Weights of a small GPT-style language model, trained from scratch on English Wikipedia: no position embeddings.
Each number is 500 + 25 x the weight over its row's rms, rounded and kept within 0 to 999. Layers, rows and columns count from 0. Numbers have three digits each. The size before them is the row's rms in percent of the matrix's.

# layer 2 MLP up, 2048x512, rms 0.0542, rows 1984-2047, columns 192-255
097:488547521482501517534464585482508510491488513478496493481500460444518499504484517458503506505504531511450478523490518476492481518491494455466480468455522494514468557506539484483509542508498480
078:544490480516524492531486499464468493502508485502552561485509503468468459536479458499504509506543494502446478520533509504495533534515486498487503470498459538504478483525500573504503496477516491
084:514548490483496499489518511499493502488523494500518518493497548462474547537526501493491472475524506509474459497480511467524506518521519503570553474453516494521490477532477500527533514505488506
099:484523520493522525535553481520459511502530512498504489457509503470515520502503526486513564544489510503496500533490471504509489507496504530517531494482500490524471515467484460435575502472534490
100:509482478525510507537483455453489516512516497507517510532472479533485458530481507489461485532475485544512479508508494527492533470525485508488528488532511493503523459507537521474513485472506473
087:507484524526492486483499461528487534469503513493585500465500490500478504505473522514545481533501500541497509476498495546444500490501492469503481470460490492538469498502481499502491475505502477
106:486508505466513507512504497520514453506544492497524568461500521471518488502508529488504518468484520525525515511529469487485478516515514544515508510468481452550527480497500475524506509537489535
111:520505519466515516501524520534483516482472465510490459518480495524487496491473464473478502538536514489510496540502476486527496500465564534503482474517492502489552555475473509512544488501482448
101:482481486536524525444493486506507477482503490452497483478461529481495522492481542483487509443496501487491498451483499541533516498473503483496518470517535495535530503522520498513476515458528498
097:490481489489581589501478489458457487477524519546486500529512510486472504492524494497530517494467476520497491472497541531496467542516534505476467512444516462542515497544497464504514500550513556
096:495522505495537504505471469476489502522474490523469462439468518541515520532466534527529537504497503461533504499459479512483504517482492506500508514498504507515498468532535467506517471521454500
102:520471471504482510514504511522471503486528467522489476496521524508492494514463477487501483487507491498516522503502548503499525464454500473502501480484495545510489523501479489434501464481488496
097:496499479543521485463516503512472482481541482457479502491467521525500521522530494528506462473486485505508548517531500496533462509525484455496533547554489475497506499531521491492514513512514512
108:501497474491538470502483491511463525517494479523512498478530515500479544487515523559519478494495482503547509498548473490530480515478499532478475495515411464514473482498505505503484536466524536
092:505484442483516524515522505493494458528497482491527495506484518520528432484498480494508475495526534429467491535461491537514492538476509462500452491534527501536514481473488540489501529490495483
091:516507490513483470519487543466496500521554495531477541522481505468469546481523492496504480494537485516501480484498488500453516471538543545534517512510441452491556517493515514449467494494520497
101:518515499499527538502514505479443482515468487489496507481467576477522509520493533496472483542491529502503448522525516481497467476493488515499522497521491490486490566501530489484486514491476495
108:482508478518526538513509482497513469495454510471467528495500511529479504567496466514505510485518452498495475468506544537506530487452521463508540513492536496458487497497472513532486531480486494
084:494513471475484502506471504523536514564504481459455504445508501497495478535497473512514527494478463484499484499480521484447541479483501510509511474515520490463513487497479531477482500490481512
102:511512473491520558512483506527457514501520503510457518524492487541464468533459469523484487498516488480486508510507494570480507516486494512479497505509482497496512512478507527490502531507494487
095:451517503529499494493532500521506462501489531483511451500500473445475489491500466546506519463522496493534483467523526517486497526488477474530506482518443539481515490512510472483481527514493471
097:525503492463518478490494504513532448506516506481542499474517503516531518548507521460541484539492473460545474517512479505515554472506493523521503481474489488502517484501447487456499524526490505
094:493498505519506471493515530569518503529477498525502529469507464509482511505504489508465528522500465489501461477463495503495511469489527464523525481537493476494479477524503526476465537522478496
105:499497508513509532506497467490572500466491484514490503474490483518566501500528505454503472522435501466542493461477478530500529503533435487505496476488469506496492491479537517465494495531539479
098:454494535555492520502524485538477489494483485486484487529477494570476509518505511483502506479503514500542481530476470499489457574466506523548503547517497493479496503527457468518508563505478525
109:520506507524500474508516514489549513489524468489505513488489497525493480509483508517516487468480490509484529523542473491492482433487477498469458476490502514517573520518535515509480485497487507
099:522470440517489496551536522507481460500508444550487512490486460510500502487516502522517546539496492466437447489542454537459504496439536518566494458534481536494469510498533474505531498525497532
093:469530521475497513497518540492466497522522529459498531514470484481489506513455499473499475495511518506494521488485520504516462521484497514480508505475562479530484521471514500502442467490498490
096:499508499555505507485494504512497505524521493472530474544454456551499510466516478461494513476466482491467516495498503516503461461484458573512511498490493481518519488499438493505503499483513508
081:523476471513470512487506525495476496519488494447494497517517486502560474514478476540531448506530480508488490481490494517554521505497511514458475524486508489504494468529480499511462476470531478
109:474478507522497495481523544513485550491477502478493530512499500477514476540458530505486540495467494464505510503476512482499504531482508519546515475514525502467541528500513509547522474477450540
105:521551510495546558521491503493476472514469471514528508481527546484569512500489509530470469478505495490517480474507477506492499495459509497495484505476461511502449468490518513534494490483511457
098:496516460513458506541474467457479492439540536498477480463524474543534472511546519544528499522499541428505521515507517542526492523525515505486508486467530517510523480475475486494506512466502535
101:458517497493511533512473509521514493498485461471547489505471516493465546514496472484487503478481426508503500506492465510502513500506491517490527480474460486496520456519479558482569510492503503
101:504545512486524539473458532501542479477503510475451525535551515484532513470499520501522495425468512544464523471523478528519499500500490530491496517488429514520481484512493492512516516468504509
112:556478485504522565534517482498497475523452474477502565543501476505530482489498532512507509525491496507485461522498473524547509475498469519506504452498510479504490480481487483523505510513506484
103:552499509469504526505479538488492519508501527496511466540530483493558508465528430482541488514517496478500526437512489492468456477504490478530532454477522452498469467495491469496497497501490514
090:511513498540499459488483521468491508447472520509528551511494534518524513540513518475496506528539548492494528527503501476543554500511524498526498466545485519479483521505511480515490465511494474
097:533450536480471534539457519488491537516540486471534494477515501454472494516493510486474496499510511488522512514493429506481520505459540527435516462476503500490511503500461449489437446484507483
088:514515499480534521494502490535497490497507488480504506525481521544488539507501518553505479482537496477492490496510552458494515507521503520550509514467485458496503526516495496529468509503511478
109:485494509523494523511527506486464461525485496527431545513539525531515508486516471501557469511492503486497493537495465539482531474502488516511505473507482493482498503503523462504445501515482499
108:534484498480476542508526522498515483512486464519523513471523497500500529478495534525476534527524503504500548494532546510486493497476516477483513549491505495527452488526525546486470527541502493
101:495498499508529494521504521497518549532484483473455498510514471491527501439509492471496536534532519538495490484503506489493540472489508483460549524493496555506478511486483512535511522537464460
105:463450492541475494489545514510500490508499558499481514491492501483504463452443484504519480502525461478498520503477457508561486501502536514522525484484503493500510503492462508481452505477499509
094:520531475491542511471534496519492529503492454446486539444483538518559498506506529515499497511518484505514506503474459505527523474482501495505526471491483516507515545555473502526523551539549514
097:516515486508513485510501557530508500502549500517504527538508488513539535519509460491481477526512486464482470510472478499514493501490508530492534507469450502501471489513502510464522489530462524
103:518521426510494556521455479442482538515518517494496511502500530466501484455482480519504530555550516475529492516471565507506513460484490490471500460499516468458483525521483544460461482514497473
097:539453537428476424514514542514547538529464477533516488532490490522517504488508499492467487504497472502511434502461467490474511525484534483520505498448536468515506545480502547520522501510496484
101:532512498513478485489486526499485494517510500553493507475474485471458499506466503501525486526514477517482458485511430506502522505537525523519477507504523472532476498500430518502499518494541528
098:479512499515485528505539499486538511458481522500456549523499525478517450550517492485474543522501487505480484533517524437510528460485497512488491524538440477510486520474476484521515500511506540
102:509454493431492508480477547515507543456524537512486547494499448483533455511501502507492516515484483485547535494497425488505509475471507521519518543502506542437540553519472545507530497539503501
095:497505533514529501490521510499500527531491511550514485507505514482559476509461519456510527495497451501441503507497488483535487516469524480506459508509484489518523439467510490486505487517476480
096:555460546522501486460507467470474494530455495554533528508519468486475492491509507454518469480481487469488468490475496520502457477498501481467469495523509523495483505463505474502526502522511515
089:512473484501518489557497496496486523522538440503498526504480457469478551509484491479508503524534504497477503508461489464509486495472503507554494470521479515502498495517473502489491497521456515
099:479455487544478538518558507479438503523499537493502499519520489511482495522484475536469468530526494476505490473521493474505540481496505452460553448493538488473519505505488487488517510478512493
097:494513521454478521482481552514474502521493471514486492545485483535517469452535505482487504513496519509502518497488459494514528507499498496489518533507472526456502449498531501478486503467485527
090:526512487473478570504518512488529512487540521521500492528534475469504484463483534488465511523487489469485501522474460513516496536530523497443466491476481518483542480473538509494447521549471458
098:516532499515478506476472517494483526504538529527495519500548505526548507532491484491498491516508512517516476493472477501467512497515525535517494460511524496486529475507430507511469496513451503
100:509526476524523496504486528485484508472522519515495476496507508475505441492510478517460501505508528485523521471489552487514520428494473502532508436524474466504511484503473458533527484524453493
103:505513463467578489482482507533504529528509459503471527538494473485551492521516532524537530497523530537502473492508503527472499523475516494440528447470513540491473478479538518452483499481507497
103:494487548452477481512494521497475436463513492514542524461476477508539497537483536481519462499490489466534515551511507514554519546474518496494489525469527510515502478490503486494508515462528482
094:512535496484482526532513517498493498497502503458501479482522497476481499492520479532481472480491512496480465497518478477457519517473537509501508531493448437513479538516508495496483536518519463
086:534498491456494502467507516484503513486465504527514501493497527532551503494514503489480482513549557499504489494519475477486491465491473455535531521541546498485530477446490480559483517505505526
101:491485469510504507499432495516478502511507518466571498565476455486514464481489497496542555518529493518509520507497481506503503476484519535495500476509539512491508490509493444522496486530494513
# layer 2 MLP down (transposed), 2048x512, rms 0.0703, rows 1984-2047, columns 192-255
093:477497514509489440503476525522500526496532475505492522489571488472512505466478483527495460509530521426503500508481525547480500511524484441500502460522503508519530529514487500518474504502498524
091:478485541444490492482484522472501529480503487482501512574477472478498527492535547452518488506521474494491496507489488500471514453535516534484497525484503500527487518505499517530486517508501547
096:482463453505473517482442518471510506486481510506478478486505490554505479476457474470512507494503487470496512480469474516475484508482467474449490518480525525519536466497513468493508485462528483
107:489500550507486511486506503513571466545497501492524502460473480527477487498462526476530479465468471547538489534485485523501487518564501463525529475468511518565532491552520494449506487505478521
110:498469491531518474461477509496512532513486471492540516486524542485514497534511500513525545453495480488488496466506497496435491501507506478506501534508484544449511511502529527516500495435482487
089:467494497529504465497505473463544527563461487506478530500515492500488515473538509516491509477514508507512477493521510476528505516516501517509465502500492509476495535465503466500489464471504495
108:521465485484478463488498520492501517480552478502528517485532492490511512506456484466512499487497536493498484491526489534500512492525519488449473447477513465494515504493504516468527512500521470
108:527487481471479505466496517493484533549537473469458516483543515527445514504481489516515488508495496503523485516493509458530513516503499505525483480460527529475547528497523491485493492553511456
093:492511503460522486508499528538528531533491545493474497512493518509486527484498443476510528452507490474517470507497509510503532500509434463479498537481515491512501476519500520513475499467535511
093:495488531520528503503481522543486497501519510496500523528512513494504481501471490531458476497515536481468500522487503464493468488470491570500556479480495501504506481479515519491485503492477461
088:500523482510430447505477502500501499512507529473525527516516465513497525519513514459495496492481510527537476519527543476524472476482523532471496480490485524510500480494563540479549542457560481
090:477513492528518517491492464520514522512441539512525525468491470520501488531463515533505488497470520538515525466510524524490496470492513509518521479490495512550479540506463508493475476424512486
093:510438579482523472499535465483518512486479485472519483496503442490521509494507538484504519531503514466492482493481478491441505551457527531474521471468510528472500535504493469534475505531544481
106:493410472465490510519522542551477505498498458520564504496530508465510505522531560494466523500530458532525472466515512451483536497506519538498497470534463453434500500477468544542443461511464474
101:470510475500472483469436514494576500500533500476505510474505503500505495527505471443494522486478500469465478494530499503478479510506504496530522478494533559500521516524550515503512476494449481
090:510490492499504495564543500520510481509489468531459488526493528494536500511549526472494440512459479496506502529533498495487498514483513500498520495480493491476515467506525489503488508467492496
098:538477513480495534472506466512508511505454503488479510496538497500524514490509501481521520495465520477496520528514499550520440516478522488508477463525490462480484504506539484539536476485430536
105:494529502505507475528484480549470477466481542501493502513527509516454502500520499514504515525516450479536551489546508511491490471509539492520478490516495480460497515424501480482548505513489527
089:502473506525501476509461505497510468480443524461511475517515483510474498528520519525512523493506497516515493477543511496511459456493480483489525527493554528485458517538487507486455529516532520
098:493516512515496512542485525511473513508507501511522504499503483508471508480501506544464530479462515539483529482444543554504502514544520511500498499514495498535500468499499503497487507474492532
093:480504513484445489525510530499515494520474489481509463493506486501525490494477480490484494475496472482487529502501534542468472505482476506519491521526463509516515497453493486547513478523499493
087:501531513499490507503498537505518497505515542503488520492534486480472498530547483468496493508504514542528457513497538517465470497497511512525482506536539508528480481491567482485495469521550492
093:465447513513540518520483509465483480536480494493526464496468517499487503503484506492481496498517483502488530537481456523477515462515484488530487524545498527516500505513507480511485480494496509
088:462497481482503509511491522498473543460521491535467520510506493470533507500455481517504481522486541490486422501553510522512508531513499507526519520522487468507480503506494521502476481482477588
097:519492533495512455525475489501493441518512472491512489487486522507496486492491463470512482475520477524482473470498503530482493519474539556511478489514467503524491471516491514518517474460483533
113:498527520500483474521513504477529521502489460455520531463464502537489486503474511523478460498500524463486479508493490494513509499520492483494435496477512473493508503525465487491453478467523506
095:503497488459501488511518494482553485498505484517503472533470513463453521528502489490468512517481515492530522527469519517529470494540492572489492459573488533511510477503496509448492477508527490
096:519485456516472506475491474497521476474464493522437481513473477480491486510517457494500501548482518460469480543510522561521515470496492547502469501522482543520501481500470472479470514509556512
097:517490469492481525470473523504476513505502548492477482481449508493499476504518465505492519537487526498463492490529492488513508484491485481493554521507496508451470517496447474500484498457505457
089:508490517505490479455478504454515489499478503500486465517504486489529524449526497502480555462498508494510505507522526489516486517573468510499497495486482528463512491512514519467512526477526500
112:484501495469515474506531520482481518461498511538471484487425474488474561502511510537512501484462494528503514542488466522477431510512549492482496493529522510515494517501465505497511502504463494
106:493465495514527466522522481496494516475489501458484453455490484482500515545509494495516540521487536534500481491558489462501559487478476528556480539543489499450490486498496543551467467524522480
093:487476459497503489488456473477487490462490497467522510489539517536500448524490464483453557485483567473470466512491504517511482490504483481533505534484509513476527511502493537505536534524484512
091:494476477539536519456542525538471466471484468515520489508490484545487476485485489553502491548527541509533473489486494503489558520542522488483534469501516514496512488481440538478472491501492447
106:484482494511532425484509520499494494492483474505512494545512546539475471482558466481521505521480465478501472471512503509475581501492493480510541493516436478476525499469551463515530436520482441
116:466451478525514566460495482499488482525468495514511492509454450484525480512535478528507498487479484419476512491496489507520556459490547541468522536506503464478497511518502480486500487509459505
095:505512489504466471492480472489475516535543528451484514476540521487479522491527516463535457508497467462513486517510515506501495480504498528491490500503522419460502489510513527515478546507493495
092:483484484485497533501489494494486553521521495463486489509498513450498476516480477487516497509473480487475481477492462528525479497485457510449524499494485529482493476512530499543512521474505514
091:535471447530480529466505484497483516510476498538472528520466505545505506474437482513530528467520488462493477458452512469497515473515490481502487500465487506486478479483486475501500468433531515
104:454582496547517508493515495476500490473474529462494484478525489593515491515500514504533477474497521506533548531476498460564492516490481498458524480497493518509497551488481499487518491449501521
107:490453529511535464484500512497484486449492474507471501498518494483538496475521519465542482472474513515460553482516447491488449509495474448460483505477528514446555476488474542496513511481500492
097:520514495488512471494507483531516489490493476543517534504499512464507476456502532449497499522504536542492498481531472496558509476496479473511485516484523504522510518481482554495532514482490499
096:459469526527574471519479498496466501479509505463502475516437505505520480512489526509480544507458493516498487472496476492527507476471489465480534492512517512512505497507486530519482525514488451
112:496478498544511482485522496474461524512510530510476531523480474465500464477433482530493447477467515511456472484477532522490493507526522531505488465466485513483463512507468525487479485488516522
095:482474495501522507472523475484477471546492469508472540536444467476509492494482524514495460486512470484486531522518469480520516490525465488500505510493501555482515487518521484475495488502552483
102:497492475524516485505503500482510471549541468476508525509510481496486503492524483467515487484445485512516490496483552479522465473488511494560503505508510527539484488467534487513521474491538495
117:477500503509493571529496489504457528551491494481497458560561494500453531469445457491486466545569491491531521519455493525483528530497518526480513513487459488466479465503506526457484498449493488
095:475415517482463450516528517495523514484517548523512522520478476495505474505493497509459482478463488523486485517499473502499474461527461477502472540462536488469472496499497481481478517518499516
090:485455518490487476482545509497485501504519520515521485495517505455496462543480502492527508488503501458490530523518498490503504495497500544570484483509504490494521489513452522479504513505481478
094:524493489498484484514523499534532514486482518502415500532540498511502459528471484506489504515482505477452537462498565480484506493456519521493523479518466495496521516507527469521488486491492533
117:462503464466500512449489509501496480520512507507476560472496491522470486444554528525533504516464484493482507521474511499511489492466507493510495482556483509508521520528507505537520494492477524
100:533535495522502478499518487443497496473501461541508500491518514473530479514514516494476520503501525517517515499485504493525473472494483506513482526479515490458471517503554525526541517479528491
098:474504518496499473509525516524488548485544491465508488502521491547521495525486513524490502503457495528533498482538529441508481490462493507459499514493479489471501543496523535520536514507493450
089:452473507474479522453491477500487500523499460479454465502479494529467478541492538463531476491467509510492528529488509502513505478495529520482476529478486539502500521500523457493491445531495520
099:500505485488456526510504460479483470492500504532476505514545498481511474472469521471542514463465522525472510550509522510498478462491473489505492491560446472508530512506544442478506460493505548
122:468469521480484485466485535531563480515469494459497470557482503473493537484567545443502526538459489523474518519489486498504465520475481531497495499513537462474516503474547496504524513490485521
091:473519518495464449518504493452521479530468513490521483526444508529462536536536479499549442517476476498494485480539526540501503493542500512513504504528535498491504500500526483490486502500483507
091:523488468501494521498505504475488468522501499502455433470516533530532488488505477534464487476524482448551487525510469524463502490463471504542516478489471506500455469524442497518510490484487542
100:464492503528484553513490495489491507515554485497523510483482475483501460490489527536507467476480512490479497492472520520505500473467468505527490473479500484459458540485494431496535480462513487
092:502562514517540505507470530503511520498487503502504521506508493479460454470520458503453549468513484482471467476535518521503514537511458488462527526497512497509469467546485478495553505489481538
100:484493469506489484500495445471489522483520492507488504511509515542510508502456471485538481463514501495539516527477480537517511492460485515512565484494520540484514512484514509476512533503536515
100:527548499490517468461516519520494462479517539506487542457514464500475517514535544491527509470495506521501540520521444499526471512516506486493497528487512511516475578514496452510475522502515541
086:455532499494464466515474530530521506524500529495473501497455479478483492455485464543470511490497455517521503535472476483513474514506524513506452460500478493449498513486490511448476461511482463
094:504507501485484500458475515504501519548460513476481476539534528549484515489530503500534531523487502505523510479489501474457536518483465482515474478509483507530493526492542515490482463518508525